Weights of a small GPT-style language model, trained from scratch on English Wikipedia.
Architecture: LayerNorm before each block, rotary positions, biases, untied embeddings, attention and MLP in parallel.
Training: a variant of Muon for these matrices, 368M tokens, 12103 steps.
Each number is 50 + 12 x the weight over the matrix's rms, rounded and kept within 0 to 99. Layers, rows and columns count from 0.

# up: layer 8 MLP up, 1216x448, rms 0.0987, rows 670-704, columns 320-383
# down: layer 8 MLP down (transposed), 1216x448, rms 0.0995, rows 670-704, columns 320-383
# gate: layer 8 MLP gate, 1216x448, rms 0.105, rows 671-705, columns 320-383
up670:27 37 45 54 76 40 57 56 57 42 40 36 55 50 42 44 54 53 49 69 63 51 51 43 49 57 61 58 51 63 32 38 47 49 57 45 41 56 64 50 57 35 73 73 62 47 60 42 51 44 47 47 45 73 42 42 62 38 40 51 53 60 60 52
down670:69 32 47 47 49 70 60 69 54 43 51 58 76 40 43 42 46 46 65 37 40 59 44 44 50 39 61 52 47 43 44 35 44 53 56 24 55 39 50 47 45 44 64 52 49 56 65 47 56 39 43 37 50 40 53 65 44 71 58 38 67 46 58 53
gate671:54 59 21 46 26 60 48 42 56 48 77 25 37 39 71 62 53 38 62 57 78 43 31 71 59 74 50 54 50 52 35 65 62 53 56 45 42 33 56 40 41 62 82 59 49 34 25 52 68 57 74 43 53 47 41 56 80 65 84 77 53 37 68 42
up671:47 44 37 40 39 56 69 17 44 63 53 41 70 43 22 51 42 32 40 31 23 25 45 64 33 38 75 56 47 64 51 55 32 53 66 60 55 46 67 37 50 47 47 51 42 56 23 54 57 59 63 59 27 48 28 56 68 66 55 40 44 73 76 59
down671:38 53 62 39 41 66 56 58 62 46 39 40 60 65 37 14 55 39 34 63 59 17 39 55 47 39 81 58 53 20 67 48 72 57 49 61 40 38 59 40 44 66 52 52 52 57 68 52 64 42 56 54 45 64 40 68 42 59 46 50 71 55 79 47
gate672:60 70 68 54 39 21 45 82 44 73 42 54 39 58 26 55 70 49 22 52 52 75 28 52 60 25 54 66 51 49 44 34 47 71 57 30 48 44 79 46 67 64 55 67 80 68 35 52 51 78 70 53 73 45 59 31 53 56 42 38 33 43 43 41
up672:33 48 60 57 35 61 66 31 69 61 43 63 49 34 51 78 65 61 58 62 57 64 60 59 32 45 74 41 39 53 71 48 69 59 57 56 58 53 34 43 54 58 62 58 54 35 53 63 44 55 47 29 47 37 38 49 41 33 60 45 48 76 78 46
down672:55 52 34 44 63 47 44 50 48 99 61 53 50 30 44 33 37 51 47 47 49 34 54 57 38 65 37 59 52 33 40 40 99 64 55 60 44 38 48 45 23 48 57 55 41 54 30 58 62 29 40 51 42 31 37 40 68 58 67 65 44 31 50 59
gate673:61 49 49 63 58 47 62 60 47 65 48 54 51 80 47 66 58 38 72 41 28 53 54 57 43 40 42 44 65 35 65 87 54 42 55 49 59 52 35 49 44 47 56 39 84 56 50 35 46 39 43 47 66 57 78 39 36 41 50 58 37 44 46 67
up673:51 52 36 55 60 50 63 64 48 38 33 30 60 42 36 68 46 55 50 47 37 53 49 38 72 47 48 71 64 32 45 51 41 74 46 44 75 53 55 58 37 40 64 38 45 43 48 70 55 35 43 48 49 52 36 54 38 54 26 47 21 51 38 63
down673:58 60 69 49 24 52 76 40 50 49 33 61 52 48 69 60 47 29 70 54 40 55 25 71 41 41 34 44 57 48 17 63 00 56 50 26 65 46 58 47 46 67 57 38 55 62 51 49 41 29 54 69 76 43 35 45 63 54 50 42 45 39 60 30
gate674:41 35 37 54 38 52 53 37 68 55 70 30 73 35 57 58 68 61 52 58 41 56 57 53 59 66 42 35 61 63 31 57 60 35 57 26 29 55 32 78 57 45 40 65 34 48 43 30 73 38 43 15 46 53 24 31 79 53 50 53 51 49 30 30
up674:57 24 55 45 49 73 58 82 21 44 85 71 54 24 39 26 19 40 45 79 56 76 47 40 45 59 45 58 39 75 62 53 67 68 49 71 62 40 44 29 43 48 51 54 48 31 64 58 58 56 32 48 64 55 36 62 45 62 71 43 68 33 62 83
down674:37 59 67 48 62 37 48 63 71 47 29 55 50 07 46 68 65 54 75 37 52 41 69 40 42 60 55 67 34 71 63 53 62 54 47 85 49 57 59 51 34 41 76 65 27 52 47 74 46 77 69 82 46 41 42 39 47 22 34 82 38 37 66 53
gate675:67 32 47 54 46 41 42 47 38 51 67 99 30 60 73 34 74 27 44 69 72 34 75 47 59 91 73 74 72 50 59 42 55 26 62 55 51 16 52 34 77 62 57 91 43 36 55 48 76 26 54 76 49 17 59 51 51 27 63 50 66 69 21 41
up675:51 52 54 63 44 46 45 37 50 28 56 36 43 60 34 37 43 57 40 53 30 33 47 60 26 51 61 54 34 65 29 74 41 61 49 47 38 49 68 66 55 38 47 48 55 36 38 48 29 51 57 76 64 59 35 55 51 65 55 48 57 87 36 45
down675:64 42 54 55 53 53 48 56 58 71 40 47 44 53 50 42 73 43 47 54 39 26 48 41 45 59 60 55 38 69 61 61 17 55 37 33 39 42 48 33 62 57 65 53 59 55 65 67 46 57 66 46 46 58 44 47 60 43 60 65 47 48 61 27
gate676:44 53 38 31 45 52 38 58 58 67 49 56 55 70 47 48 60 25 45 73 51 43 65 70 41 75 55 44 56 48 42 62 69 44 38 80 56 70 31 60 39 55 40 43 41 25 35 52 75 63 51 40 53 47 46 67 40 32 31 24 51 52 48 49
up676:52 61 42 28 71 48 67 72 65 59 44 61 50 37 63 31 60 34 15 57 54 57 46 63 37 46 67 52 57 46 33 51 49 31 60 79 44 61 56 38 57 81 62 61 78 48 40 37 49 62 54 56 39 38 59 63 62 57 56 62 58 61 30 57
down676:57 38 37 41 60 69 39 67 33 49 52 61 51 48 64 43 30 47 60 40 34 32 30 46 43 63 58 40 71 61 69 30 37 59 65 50 51 19 65 59 32 54 55 59 65 45 45 62 53 51 53 55 49 56 32 60 24 48 53 68 31 53 37 36
gate677:61 41 67 48 65 43 50 27 48 31 64 62 54 84 63 37 53 63 66 58 54 71 35 49 46 56 38 51 47 60 50 53 25 28 50 60 61 64 54 58 61 57 80 42 46 46 52 44 47 43 50 52 38 57 55 37 58 58 55 55 38 53 44 30
up677:30 67 59 54 71 38 37 46 32 48 65 51 56 69 41 52 64 46 54 47 67 48 26 53 43 90 63 47 32 61 48 35 67 51 41 52 27 38 31 50 52 43 54 73 41 47 70 56 65 31 50 30 65 27 24 60 59 35 34 69 46 21 60 50
down677:56 72 66 52 45 45 47 71 46 80 46 53 59 49 57 39 24 36 50 35 51 62 47 48 45 39 38 42 59 32 35 48 99 61 54 39 61 54 45 43 42 35 47 46 45 71 59 50 38 48 66 55 59 57 45 41 25 57 73 41 29 31 50 54
gate678:54 52 52 52 30 37 37 41 46 52 73 46 34 36 51 68 48 46 68 56 41 35 42 51 27 56 81 40 72 54 60 64 49 46 50 55 63 66 22 52 34 45 52 60 45 48 52 59 43 43 51 39 33 82 47 47 43 54 43 53 50 47 44 59
up678:71 21 32 62 73 45 55 56 69 53 44 38 61 49 47 60 80 47 48 32 64 42 59 54 38 39 34 39 76 58 44 54 52 53 58 31 36 42 61 40 70 50 36 59 53 42 59 62 69 49 52 54 58 50 45 32 62 22 45 58 44 70 55 37
down678:48 54 55 69 58 45 63 52 55 36 40 74 45 51 47 74 77 17 39 56 50 56 70 47 53 62 52 58 37 40 40 49 83 47 62 42 54 58 60 39 58 56 51 74 59 59 42 88 29 49 46 45 59 69 52 51 55 55 43 31 47 57 59 46
gate679:54 51 32 62 51 38 43 36 74 22 48 41 78 52 33 51 60 40 49 62 49 37 59 65 54 60 53 57 43 56 29 45 25 30 49 36 66 71 71 59 56 28 54 48 10 51 34 53 36 54 34 47 46 68 87 41 34 60 61 48 61 62 33 49
up679:61 67 61 38 44 70 49 44 25 64 56 56 54 49 64 41 36 65 19 44 48 57 50 45 49 44 51 33 60 40 45 36 64 51 50 50 40 33 21 77 57 67 39 57 63 48 55 48 65 56 54 38 69 56 49 49 54 68 61 47 37 23 40 67
down679:39 29 66 52 42 50 74 57 56 29 43 41 55 57 54 50 34 49 45 42 53 48 57 57 43 35 26 77 21 62 42 40 53 38 68 50 51 40 61 43 47 53 76 44 56 38 58 46 35 59 55 49 35 51 68 75 55 45 61 40 50 49 49 45
gate680:57 50 41 63 52 65 67 53 48 49 58 34 70 41 64 25 56 39 64 67 85 47 45 48 62 61 57 40 32 58 40 51 69 33 60 47 40 49 58 50 26 55 49 52 57 63 53 48 44 59 64 39 53 59 38 43 51 32 37 53 54 42 45 69
up680:45 61 49 56 34 43 49 56 50 38 50 44 53 54 32 52 55 25 35 28 62 55 40 41 74 47 55 30 52 75 41 28 45 47 59 55 44 40 65 49 43 53 62 40 49 38 62 53 62 57 72 57 27 43 53 28 39 25 34 30 47 53 36 67
down680:47 53 50 33 54 49 56 49 54 64 44 25 25 46 42 56 38 59 46 51 63 68 41 47 56 70 53 59 39 45 44 40 45 56 53 40 74 73 53 57 33 67 40 41 33 36 44 74 42 41 44 67 51 52 32 77 57 38 49 61 63 61 38 82
gate681:34 57 32 56 40 37 43 69 59 76 66 56 47 25 39 70 47 66 27 39 47 56 32 74 36 76 54 45 41 34 35 42 67 40 33 49 62 48 34 41 55 41 65 51 61 44 49 69 44 21 77 48 36 52 36 32 82 61 36 59 53 36 59 27
up681:60 53 68 42 57 84 52 55 50 55 61 56 57 45 45 46 50 41 36 84 39 49 62 43 39 45 33 44 70 46 77 58 71 64 38 31 33 26 55 56 83 42 28 45 53 36 35 27 42 36 62 45 37 68 37 28 37 65 59 61 25 46 51 37
down681:49 38 62 45 52 30 59 46 77 93 47 45 46 61 62 36 63 52 43 44 55 57 56 38 33 48 30 44 49 76 72 44 90 61 73 62 29 41 62 55 46 52 59 74 66 36 67 66 68 64 32 69 58 55 76 71 56 32 46 21 54 53 46 61
gate682:49 61 12 15 50 56 50 45 50 68 58 70 48 68 59 47 58 62 41 42 48 45 52 79 44 66 39 65 42 21 41 56 62 43 43 60 48 48 56 56 50 50 50 49 30 53 64 54 52 54 62 40 52 55 52 42 64 59 42 48 43 39 41 85
up682:38 43 56 53 51 40 34 55 38 58 59 41 38 50 56 42 53 54 52 74 54 57 49 73 79 56 51 68 67 39 45 62 52 70 55 69 39 45 62 36 46 52 82 56 69 43 52 57 59 41 58 60 44 60 49 51 57 39 45 41 64 51 69 51
down682:48 48 52 43 59 47 77 45 42 00 56 61 52 31 67 52 60 55 31 63 25 63 53 54 57 57 51 41 37 42 28 61 72 43 40 40 37 62 63 68 45 82 47 43 56 46 34 31 61 47 52 61 55 50 52 46 57 57 38 36 44 52 55 56
gate683:39 46 78 61 41 58 61 71 36 33 43 49 49 35 55 47 65 52 36 39 61 53 64 41 39 36 39 60 55 58 51 41 33 59 48 77 42 36 44 70 67 39 71 59 37 77 48 50 39 56 59 55 40 61 64 42 63 47 66 59 60 52 52 44
up683:61 66 46 41 53 60 13 48 09 43 29 50 73 47 54 28 23 56 65 79 54 67 49 49 50 38 71 55 51 58 32 41 44 44 33 66 37 54 35 68 90 37 44 46 56 84 59 54 60 53 70 56 44 81 44 34 37 53 67 61 37 61 57 38
down683:43 49 58 56 58 20 46 65 39 38 58 49 32 45 55 32 50 33 42 40 43 42 68 31 37 37 63 73 20 67 52 36 23 57 72 47 78 45 61 38 42 34 38 42 46 40 53 30 56 49 41 35 44 36 47 68 78 50 48 53 50 55 85 56
gate684:29 58 53 56 56 47 40 54 43 62 48 60 51 55 52 39 51 61 30 48 58 33 58 47 73 48 87 19 40 37 57 47 76 48 46 36 72 58 37 63 39 48 45 64 32 43 54 42 32 51 58 66 81 47 71 62 32 48 46 61 57 65 59 53
up684:35 69 41 35 51 72 55 23 47 27 35 49 61 73 63 37 50 39 48 54 53 62 48 40 51 40 60 63 42 27 35 50 37 46 60 39 47 40 44 52 37 59 57 44 49 56 31 66 34 40 43 62 61 60 48 39 31 63 58 58 35 57 60 34
down684:49 51 45 23 56 62 43 37 51 38 54 67 53 62 53 51 21 57 49 66 61 45 44 33 34 65 56 39 42 40 44 56 14 62 84 66 32 74 46 53 52 46 62 45 60 58 46 64 56 30 64 26 68 44 48 58 45 50 57 50 38 63 54 53
gate685:50 48 61 63 58 46 45 58 58 42 52 53 42 50 42 49 49 68 43 42 63 27 54 63 42 56 42 40 57 62 59 56 34 45 50 56 58 55 51 55 58 47 43 41 55 71 64 60 55 40 44 65 43 67 53 51 53 47 58 45 47 32 48 53
up685:45 53 62 58 45 72 50 53 57 48 66 49 71 43 59 58 64 50 53 61 52 44 49 44 58 37 56 43 56 50 45 56 64 51 53 40 48 40 63 59 74 31 53 28 71 52 59 67 28 52 50 48 36 53 59 52 49 60 53 60 38 38 36 54
down685:40 47 56 52 62 50 41 39 58 63 47 37 34 48 30 48 47 57 49 49 52 59 46 39 59 55 47 60 43 55 49 39 35 61 54 61 49 45 47 66 77 45 59 40 27 55 69 45 47 47 45 44 68 56 53 65 37 49 40 39 46 43 46 59
gate686:59 66 47 36 43 42 70 33 45 52 33 51 57 47 51 44 61 47 69 74 44 52 40 61 40 65 44 62 40 67 57 47 55 40 58 46 54 28 58 59 69 42 63 64 52 51 28 59 52 52 46 77 39 55 39 57 51 26 51 28 45 37 52 52
up686:40 38 46 54 47 56 65 42 51 44 46 36 48 44 41 37 33 51 40 55 53 38 56 51 48 56 55 45 86 48 52 45 40 41 69 41 62 33 42 32 65 58 46 42 28 55 47 46 45 24 56 48 63 49 41 55 53 47 65 44 37 62 65 52
down686:51 46 48 35 60 43 70 29 35 50 50 24 48 42 34 51 23 58 56 60 35 32 31 50 69 63 47 65 60 46 33 51 43 61 58 32 59 44 62 35 59 58 62 36 46 61 53 42 51 24 45 32 70 34 39 68 47 26 51 46 36 40 46 64
gate687:47 72 60 43 43 51 66 40 71 68 37 57 58 33 40 47 50 38 63 30 75 43 66 45 40 48 58 46 56 53 46 63 55 51 63 64 37 47 51 61 53 57 41 46 45 51 65 44 50 56 46 41 51 60 32 45 42 57 60 51 65 63 61 35
up687:42 63 40 51 59 57 42 32 42 23 54 52 31 30 35 61 53 32 61 35 51 40 52 54 58 60 54 42 42 44 25 54 60 61 32 50 50 42 53 58 28 45 66 58 45 52 40 42 50 66 56 49 58 47 33 62 51 45 37 55 27 71 44 65
down687:61 83 30 60 49 62 59 34 60 45 62 80 58 57 64 55 56 62 42 47 45 45 63 45 45 64 41 47 45 29 64 53 29 64 45 54 25 39 53 56 58 49 32 55 50 41 63 49 39 78 50 47 67 49 50 51 34 46 52 43 49 59 67 42
gate688:38 65 31 40 66 49 43 56 63 63 31 57 61 55 58 63 63 54 63 64 39 44 18 67 44 72 32 66 58 54 47 54 35 37 47 59 52 41 53 59 52 58 57 63 39 46 51 73 47 47 51 37 44 45 38 53 52 58 50 65 69 72 45 58
up688:67 33 62 22 50 24 33 56 42 45 37 55 70 63 26 31 52 56 39 61 42 76 76 37 50 53 27 46 46 22 74 54 48 63 23 49 52 51 40 32 65 77 30 63 59 39 45 70 52 38 30 51 45 51 40 29 44 33 22 32 59 34 40 43
down688:65 61 63 70 61 56 28 53 39 66 36 41 44 60 57 44 39 46 55 54 33 72 83 57 49 14 62 25 53 74 52 57 22 48 47 47 46 43 71 33 33 51 53 25 49 69 49 28 57 43 49 54 36 58 47 45 38 44 27 39 45 52 63 51
gate689:34 57 68 43 38 39 26 58 51 60 40 40 42 31 26 44 46 54 46 61 51 56 49 45 31 76 61 73 23 73 60 32 56 52 36 47 70 59 31 28 46 40 63 34 39 69 32 66 61 21 43 39 61 38 57 16 36 49 54 37 26 45 63 53
up689:60 47 48 55 45 82 64 62 53 57 68 39 69 54 76 39 73 55 48 42 33 48 41 53 41 48 51 34 63 46 61 23 61 33 47 43 36 84 54 50 52 56 28 25 56 28 49 52 39 78 59 82 70 50 46 51 50 47 61 57 48 67 52 70
down689:49 48 34 34 54 42 64 27 41 38 70 41 83 27 38 61 44 30 48 27 45 40 51 52 63 72 47 50 58 31 39 33 93 68 31 37 36 51 54 61 41 34 67 71 47 56 40 44 45 42 46 69 28 46 42 49 45 47 28 53 59 46 64 57
gate690:28 55 31 45 61 35 44 28 41 61 52 34 46 44 56 50 59 68 44 35 64 27 53 57 57 37 52 63 70 43 53 30 58 49 59 73 64 49 71 58 31 44 38 32 49 65 33 47 36 50 48 53 77 53 43 32 42 45 52 58 36 38 29 65
up690:68 61 47 50 48 55 54 64 52 63 57 73 48 48 52 55 55 37 38 57 65 64 51 43 49 52 62 46 62 46 39 68 40 79 71 54 62 50 83 41 55 51 28 44 56 52 41 45 42 46 43 37 45 51 48 55 32 38 45 40 72 55 50 47
down690:20 54 60 59 56 67 53 66 51 71 48 49 59 53 33 21 43 75 69 16 52 56 58 50 44 65 48 34 48 48 55 47 44 77 33 48 29 62 60 60 43 55 46 25 37 52 58 50 49 56 43 67 48 40 31 47 69 52 31 28 63 65 33 56
gate691:55 26 46 31 53 35 30 58 58 41 69 67 48 40 70 45 58 73 51 29 55 48 50 36 55 94 56 32 36 61 48 43 47 51 52 64 50 68 52 83 67 36 58 61 35 63 62 42 36 72 53 41 50 66 52 40 33 65 54 45 64 39 68 41
up691:55 29 61 58 59 57 40 48 57 52 31 55 52 68 67 43 55 54 46 38 49 69 65 60 43 60 52 56 32 58 59 52 58 55 40 61 50 55 49 79 49 43 59 47 42 48 50 56 32 70 69 63 70 41 42 64 61 73 39 68 49 37 33 49
down691:35 70 60 55 48 41 60 32 69 46 59 45 73 46 46 48 72 74 62 29 53 50 63 63 49 69 51 45 59 58 29 34 63 40 41 23 32 73 50 68 45 72 19 58 42 52 61 78 30 49 62 38 18 49 18 23 58 60 44 72 43 63 55 44
gate692:31 50 49 80 57 54 68 48 42 54 64 37 51 52 71 62 50 67 37 49 63 51 48 43 30 48 53 51 28 53 72 60 48 30 42 55 24 46 55 59 35 27 62 48 37 37 44 49 48 60 60 39 46 99 44 44 56 75 75 46 38 53 46 41
up692:30 51 52 63 59 50 53 62 49 55 43 62 48 46 59 50 63 53 52 57 42 42 48 46 42 56 54 28 40 60 52 50 74 65 53 66 63 48 45 55 49 67 50 44 52 40 28 35 50 56 55 65 29 50 37 50 15 62 71 77 56 69 32 36
down692:76 65 52 43 35 44 60 34 28 44 53 55 57 45 35 62 49 62 54 61 42 57 39 49 45 63 61 60 59 49 81 41 57 41 34 33 65 56 24 40 34 29 69 51 27 50 53 54 26 53 70 54 59 55 20 49 42 46 51 49 65 40 48 46
gate693:64 46 68 39 53 19 41 56 38 55 63 32 58 63 66 42 37 45 52 53 66 56 36 49 66 45 67 55 38 35 32 52 68 39 49 71 39 32 69 68 50 56 47 52 53 63 36 51 56 58 49 33 45 64 54 54 59 69 60 45 50 71 33 40
up693:33 32 24 40 57 45 51 54 52 35 52 48 51 52 58 53 68 43 39 25 40 60 36 63 50 28 64 35 45 64 57 46 53 70 44 39 43 41 47 61 35 58 58 36 33 54 50 57 62 36 64 56 76 31 49 52 59 62 36 36 43 62 65 55
down693:53 33 41 80 58 73 54 77 35 70 51 43 40 32 63 65 68 57 45 55 36 48 52 51 52 31 55 58 45 31 33 42 41 49 40 37 25 31 42 45 46 61 49 50 49 51 77 72 56 44 59 50 66 56 53 56 54 57 31 50 46 51 66 54
gate694:35 73 49 69 60 52 52 30 38 34 56 41 36 57 45 52 37 48 34 33 41 55 56 23 44 67 37 58 42 66 44 57 45 43 42 42 52 24 31 60 52 40 48 57 45 45 47 38 45 47 31 54 34 60 44 56 83 37 47 61 58 46 57 56
up694:38 62 45 65 68 61 51 45 56 47 50 33 33 54 44 44 30 43 45 56 55 42 52 37 56 76 42 57 57 33 70 61 18 51 52 46 64 49 45 71 62 47 60 57 32 61 57 37 41 28 78 53 44 43 68 51 68 45 52 60 53 48 47 50
down694:44 36 68 43 70 36 39 68 36 64 59 47 43 40 40 46 16 46 65 50 37 66 45 38 68 54 39 47 63 28 43 54 99 50 77 51 59 55 49 70 46 59 51 58 51 30 48 64 45 59 60 56 52 29 41 50 42 42 29 26 50 35 44 44
gate695:26 29 47 29 35 48 24 29 76 63 43 53 49 42 42 28 50 42 66 59 62 36 37 38 55 52 35 57 64 60 50 49 80 43 44 16 62 52 64 69 64 54 49 36 53 39 46 69 37 44 43 48 61 48 53 28 53 60 42 43 58 48 51 62
up695:48 71 31 57 43 46 38 40 39 08 49 57 50 60 49 53 41 65 52 70 43 44 51 41 84 36 59 51 55 30 59 33 58 47 34 48 46 42 61 55 51 40 50 49 34 46 49 62 56 65 46 56 60 70 66 61 35 41 46 60 53 41 27 42
down695:62 42 49 47 57 51 53 51 50 41 60 23 51 51 38 51 82 80 49 31 73 59 49 50 33 70 52 59 32 23 41 41 06 20 61 42 38 44 53 37 53 76 53 33 59 53 39 54 58 60 70 56 41 59 71 47 50 66 47 50 46 73 38 43
gate696:45 51 44 68 56 43 57 44 59 42 40 41 50 60 61 32 69 62 58 55 50 42 31 64 43 55 63 36 51 46 62 40 49 24 41 26 41 45 44 50 51 42 53 29 54 41 46 67 54 42 48 79 69 53 43 72 52 42 42 79 43 38 62 67
up696:53 52 62 40 46 42 54 18 55 29 51 41 47 47 44 47 59 25 25 54 48 39 36 57 51 53 41 59 42 56 48 61 28 57 67 39 81 49 37 33 52 63 44 60 47 48 54 41 63 67 46 54 34 56 57 31 34 48 50 48 36 57 56 54
down696:49 55 49 37 50 53 46 50 63 38 31 57 48 32 39 51 58 50 70 36 54 62 71 64 35 25 49 46 64 52 38 48 38 51 43 44 49 26 70 49 39 60 61 29 51 64 49 46 67 34 42 54 61 41 47 42 64 62 58 55 71 41 47 38
gate697:43 46 58 62 55 26 46 36 53 50 30 67 37 65 38 63 82 60 70 53 68 54 58 63 53 41 71 70 50 41 54 34 33 47 78 58 61 43 54 64 60 47 44 41 40 56 38 47 68 62 49 23 55 53 50 46 43 71 68 40 16 37 71 60
up697:67 45 50 52 48 54 34 26 21 61 54 46 47 76 39 43 51 39 65 50 71 24 31 65 51 51 55 52 44 65 54 53 49 43 64 58 70 56 79 49 67 37 69 69 53 40 50 41 57 50 59 48 48 44 64 49 50 67 78 22 28 45 44 51
down697:51 55 49 45 49 69 46 55 53 51 51 37 61 31 35 71 31 54 33 58 37 64 77 50 39 48 33 43 47 51 45 47 76 56 58 44 56 47 48 28 49 39 33 55 49 60 42 49 63 58 56 52 38 46 26 43 30 56 23 62 50 50 46 59
gate698:47 63 33 37 72 45 35 61 43 80 60 44 55 38 54 76 45 44 50 36 68 71 58 49 44 38 57 39 65 41 56 62 31 33 57 26 62 32 36 43 48 44 54 31 59 61 45 53 58 31 41 43 43 62 40 51 53 33 66 50 18 77 50 61
up698:47 50 34 50 57 57 44 52 41 34 53 40 71 34 47 64 42 57 36 55 44 48 58 54 63 63 82 54 56 80 44 46 52 28 53 35 20 59 34 48 51 43 81 28 44 58 40 46 82 40 42 37 41 24 29 49 47 47 41 30 60 51 46 56
down698:57 52 63 53 34 63 69 34 44 00 40 55 59 63 67 61 61 56 36 56 58 20 45 60 43 45 64 49 41 47 70 42 06 48 49 65 57 41 21 31 60 61 60 59 69 38 39 62 56 39 53 51 42 55 71 47 55 49 31 38 72 27 34 48
gate699:65 43 36 39 55 35 55 36 54 55 38 51 35 37 54 59 41 59 48 45 55 64 39 56 35 50 48 38 46 41 57 54 50 51 39 56 36 62 43 59 70 37 54 56 53 52 45 49 45 52 50 55 51 55 40 48 52 49 57 46 51 60 58 47
up699:58 58 54 44 52 43 33 53 51 54 52 47 57 58 34 43 55 45 53 46 47 42 38 51 55 70 56 42 61 45 50 42 53 40 47 34 51 48 54 52 37 51 56 56 41 24 45 41 61 48 45 61 58 52 71 61 34 40 36 52 44 44 58 55
down699:34 38 50 63 59 47 51 48 57 56 66 42 49 57 68 49 32 46 38 37 62 37 49 47 47 69 58 61 41 48 52 43 39 39 57 40 37 62 61 64 56 51 42 64 46 49 62 58 61 52 48 44 42 54 47 42 74 30 74 64 60 62 39 47
gate700:30 49 54 58 46 46 62 62 49 39 50 59 54 41 49 59 56 41 43 42 66 36 70 62 33 42 52 70 35 39 35 39 71 52 69 37 29 48 42 51 39 56 49 40 33 54 78 63 40 45 57 60 52 44 62 54 61 62 47 40 36 36 33 27
up700:58 48 42 61 67 32 58 80 51 48 62 49 54 36 47 73 47 32 45 39 78 53 42 59 47 29 70 42 50 56 46 43 39 57 20 46 52 33 35 55 51 43 46 49 38 54 43 45 39 40 48 35 45 48 49 47 48 56 46 56 58 47 64 52
down700:51 56 64 57 44 56 59 55 39 64 49 49 68 53 50 69 35 48 61 43 60 44 48 66 42 46 43 34 46 36 46 39 53 71 47 41 28 43 43 23 25 54 52 63 51 72 61 41 54 59 53 89 54 39 51 50 63 59 34 47 28 65 54 38
gate701:42 38 41 35 37 49 47 36 69 66 43 46 57 46 41 55 71 45 65 50 79 44 54 70 51 39 45 54 39 41 60 74 51 41 49 52 44 59 51 72 45 67 29 60 45 58 49 38 51 40 29 57 57 67 61 58 38 60 55 48 64 67 37 53
up701:85 49 49 47 59 55 31 28 59 19 31 46 42 39 63 55 64 56 41 60 84 41 71 43 58 65 54 64 48 47 49 60 26 47 48 59 37 34 60 37 55 49 41 32 59 30 45 51 65 35 50 41 48 35 48 33 52 34 38 43 55 52 43 42
down701:55 60 51 34 49 41 69 44 57 17 67 55 70 51 30 55 43 31 69 23 50 62 50 44 40 66 56 42 30 68 48 46 21 56 24 50 50 53 79 48 56 55 43 48 53 63 60 42 52 36 43 21 44 51 60 52 34 61 44 63 67 66 59 49
gate702:34 52 55 54 41 49 51 54 63 57 62 50 38 45 34 44 42 57 46 57 75 50 53 55 42 57 48 51 51 29 66 55 50 35 58 39 63 51 54 29 55 54 52 36 24 54 32 51 58 60 47 37 37 55 31 36 39 53 52 41 45 57 57 78
up702:50 51 43 57 69 38 54 43 43 29 47 53 34 43 46 71 53 58 32 69 29 62 28 51 49 28 56 44 55 53 28 53 47 72 56 47 52 50 42 33 66 44 50 48 32 61 49 47 36 46 33 50 56 60 56 48 43 66 34 41 83 76 53 31
down702:44 74 49 45 42 79 36 52 73 46 42 42 51 62 45 48 57 70 50 81 53 36 48 48 43 51 41 51 50 38 58 32 47 60 34 41 61 34 52 23 67 25 42 57 60 48 60 38 52 56 41 33 31 72 40 78 50 56 14 40 59 67 61 45
gate703:36 50 54 63 45 54 54 42 67 64 53 46 33 46 27 52 57 75 61 37 60 51 49 67 56 36 49 46 53 59 45 38 58 60 53 58 50 55 42 55 46 37 53 62 49 42 51 29 59 57 52 58 33 64 51 52 47 38 33 56 59 42 41 62
up703:47 32 41 37 49 27 62 64 46 75 45 37 45 54 53 49 50 53 52 51 64 47 53 56 50 53 64 49 64 71 50 58 32 32 58 61 47 36 42 53 37 35 46 59 37 43 59 45 58 50 60 46 36 39 54 44 41 57 46 49 50 48 52 42
down703:52 35 58 59 37 55 34 45 58 73 67 56 64 60 47 60 48 51 60 40 52 64 49 59 66 54 41 37 43 44 64 49 19 60 31 60 66 60 43 67 46 21 48 52 55 60 45 41 42 53 40 49 63 55 30 50 51 49 37 45 32 40 47 48
gate704:56 35 65 26 54 39 35 56 43 46 55 71 43 52 46 29 55 52 44 54 47 40 30 45 40 48 41 40 65 46 42 40 48 61 63 63 61 52 39 42 57 53 59 56 76 49 58 65 54 59 44 60 47 58 56 67 58 68 54 56 54 50 43 53
up704:72 39 55 39 60 35 61 62 41 49 36 56 44 61 56 43 36 48 56 61 68 36 43 57 60 47 26 49 62 51 49 57 50 52 52 54 50 60 48 45 21 53 73 71 49 34 55 54 69 19 58 51 46 49 42 41 42 51 51 28 45 35 71 58
down704:40 56 60 36 58 39 53 59 40 68 30 65 59 51 42 35 56 44 51 70 51 62 28 44 67 43 45 33 43 45 46 49 26 56 69 58 49 50 44 58 46 59 44 42 48 36 58 50 54 43 43 40 55 63 45 52 59 28 37 61 69 37 43 45
gate705:48 65 39 82 49 61 43 42 42 37 48 45 52 54 43 49 69 42 49 28 67 42 53 61 38 69 49 65 59 45 51 40 48 48 49 43 51 48 55 52 60 65 57 34 50 45 57 43 41 75 48 45 57 81 74 49 51 43 63 51 39 44 37 42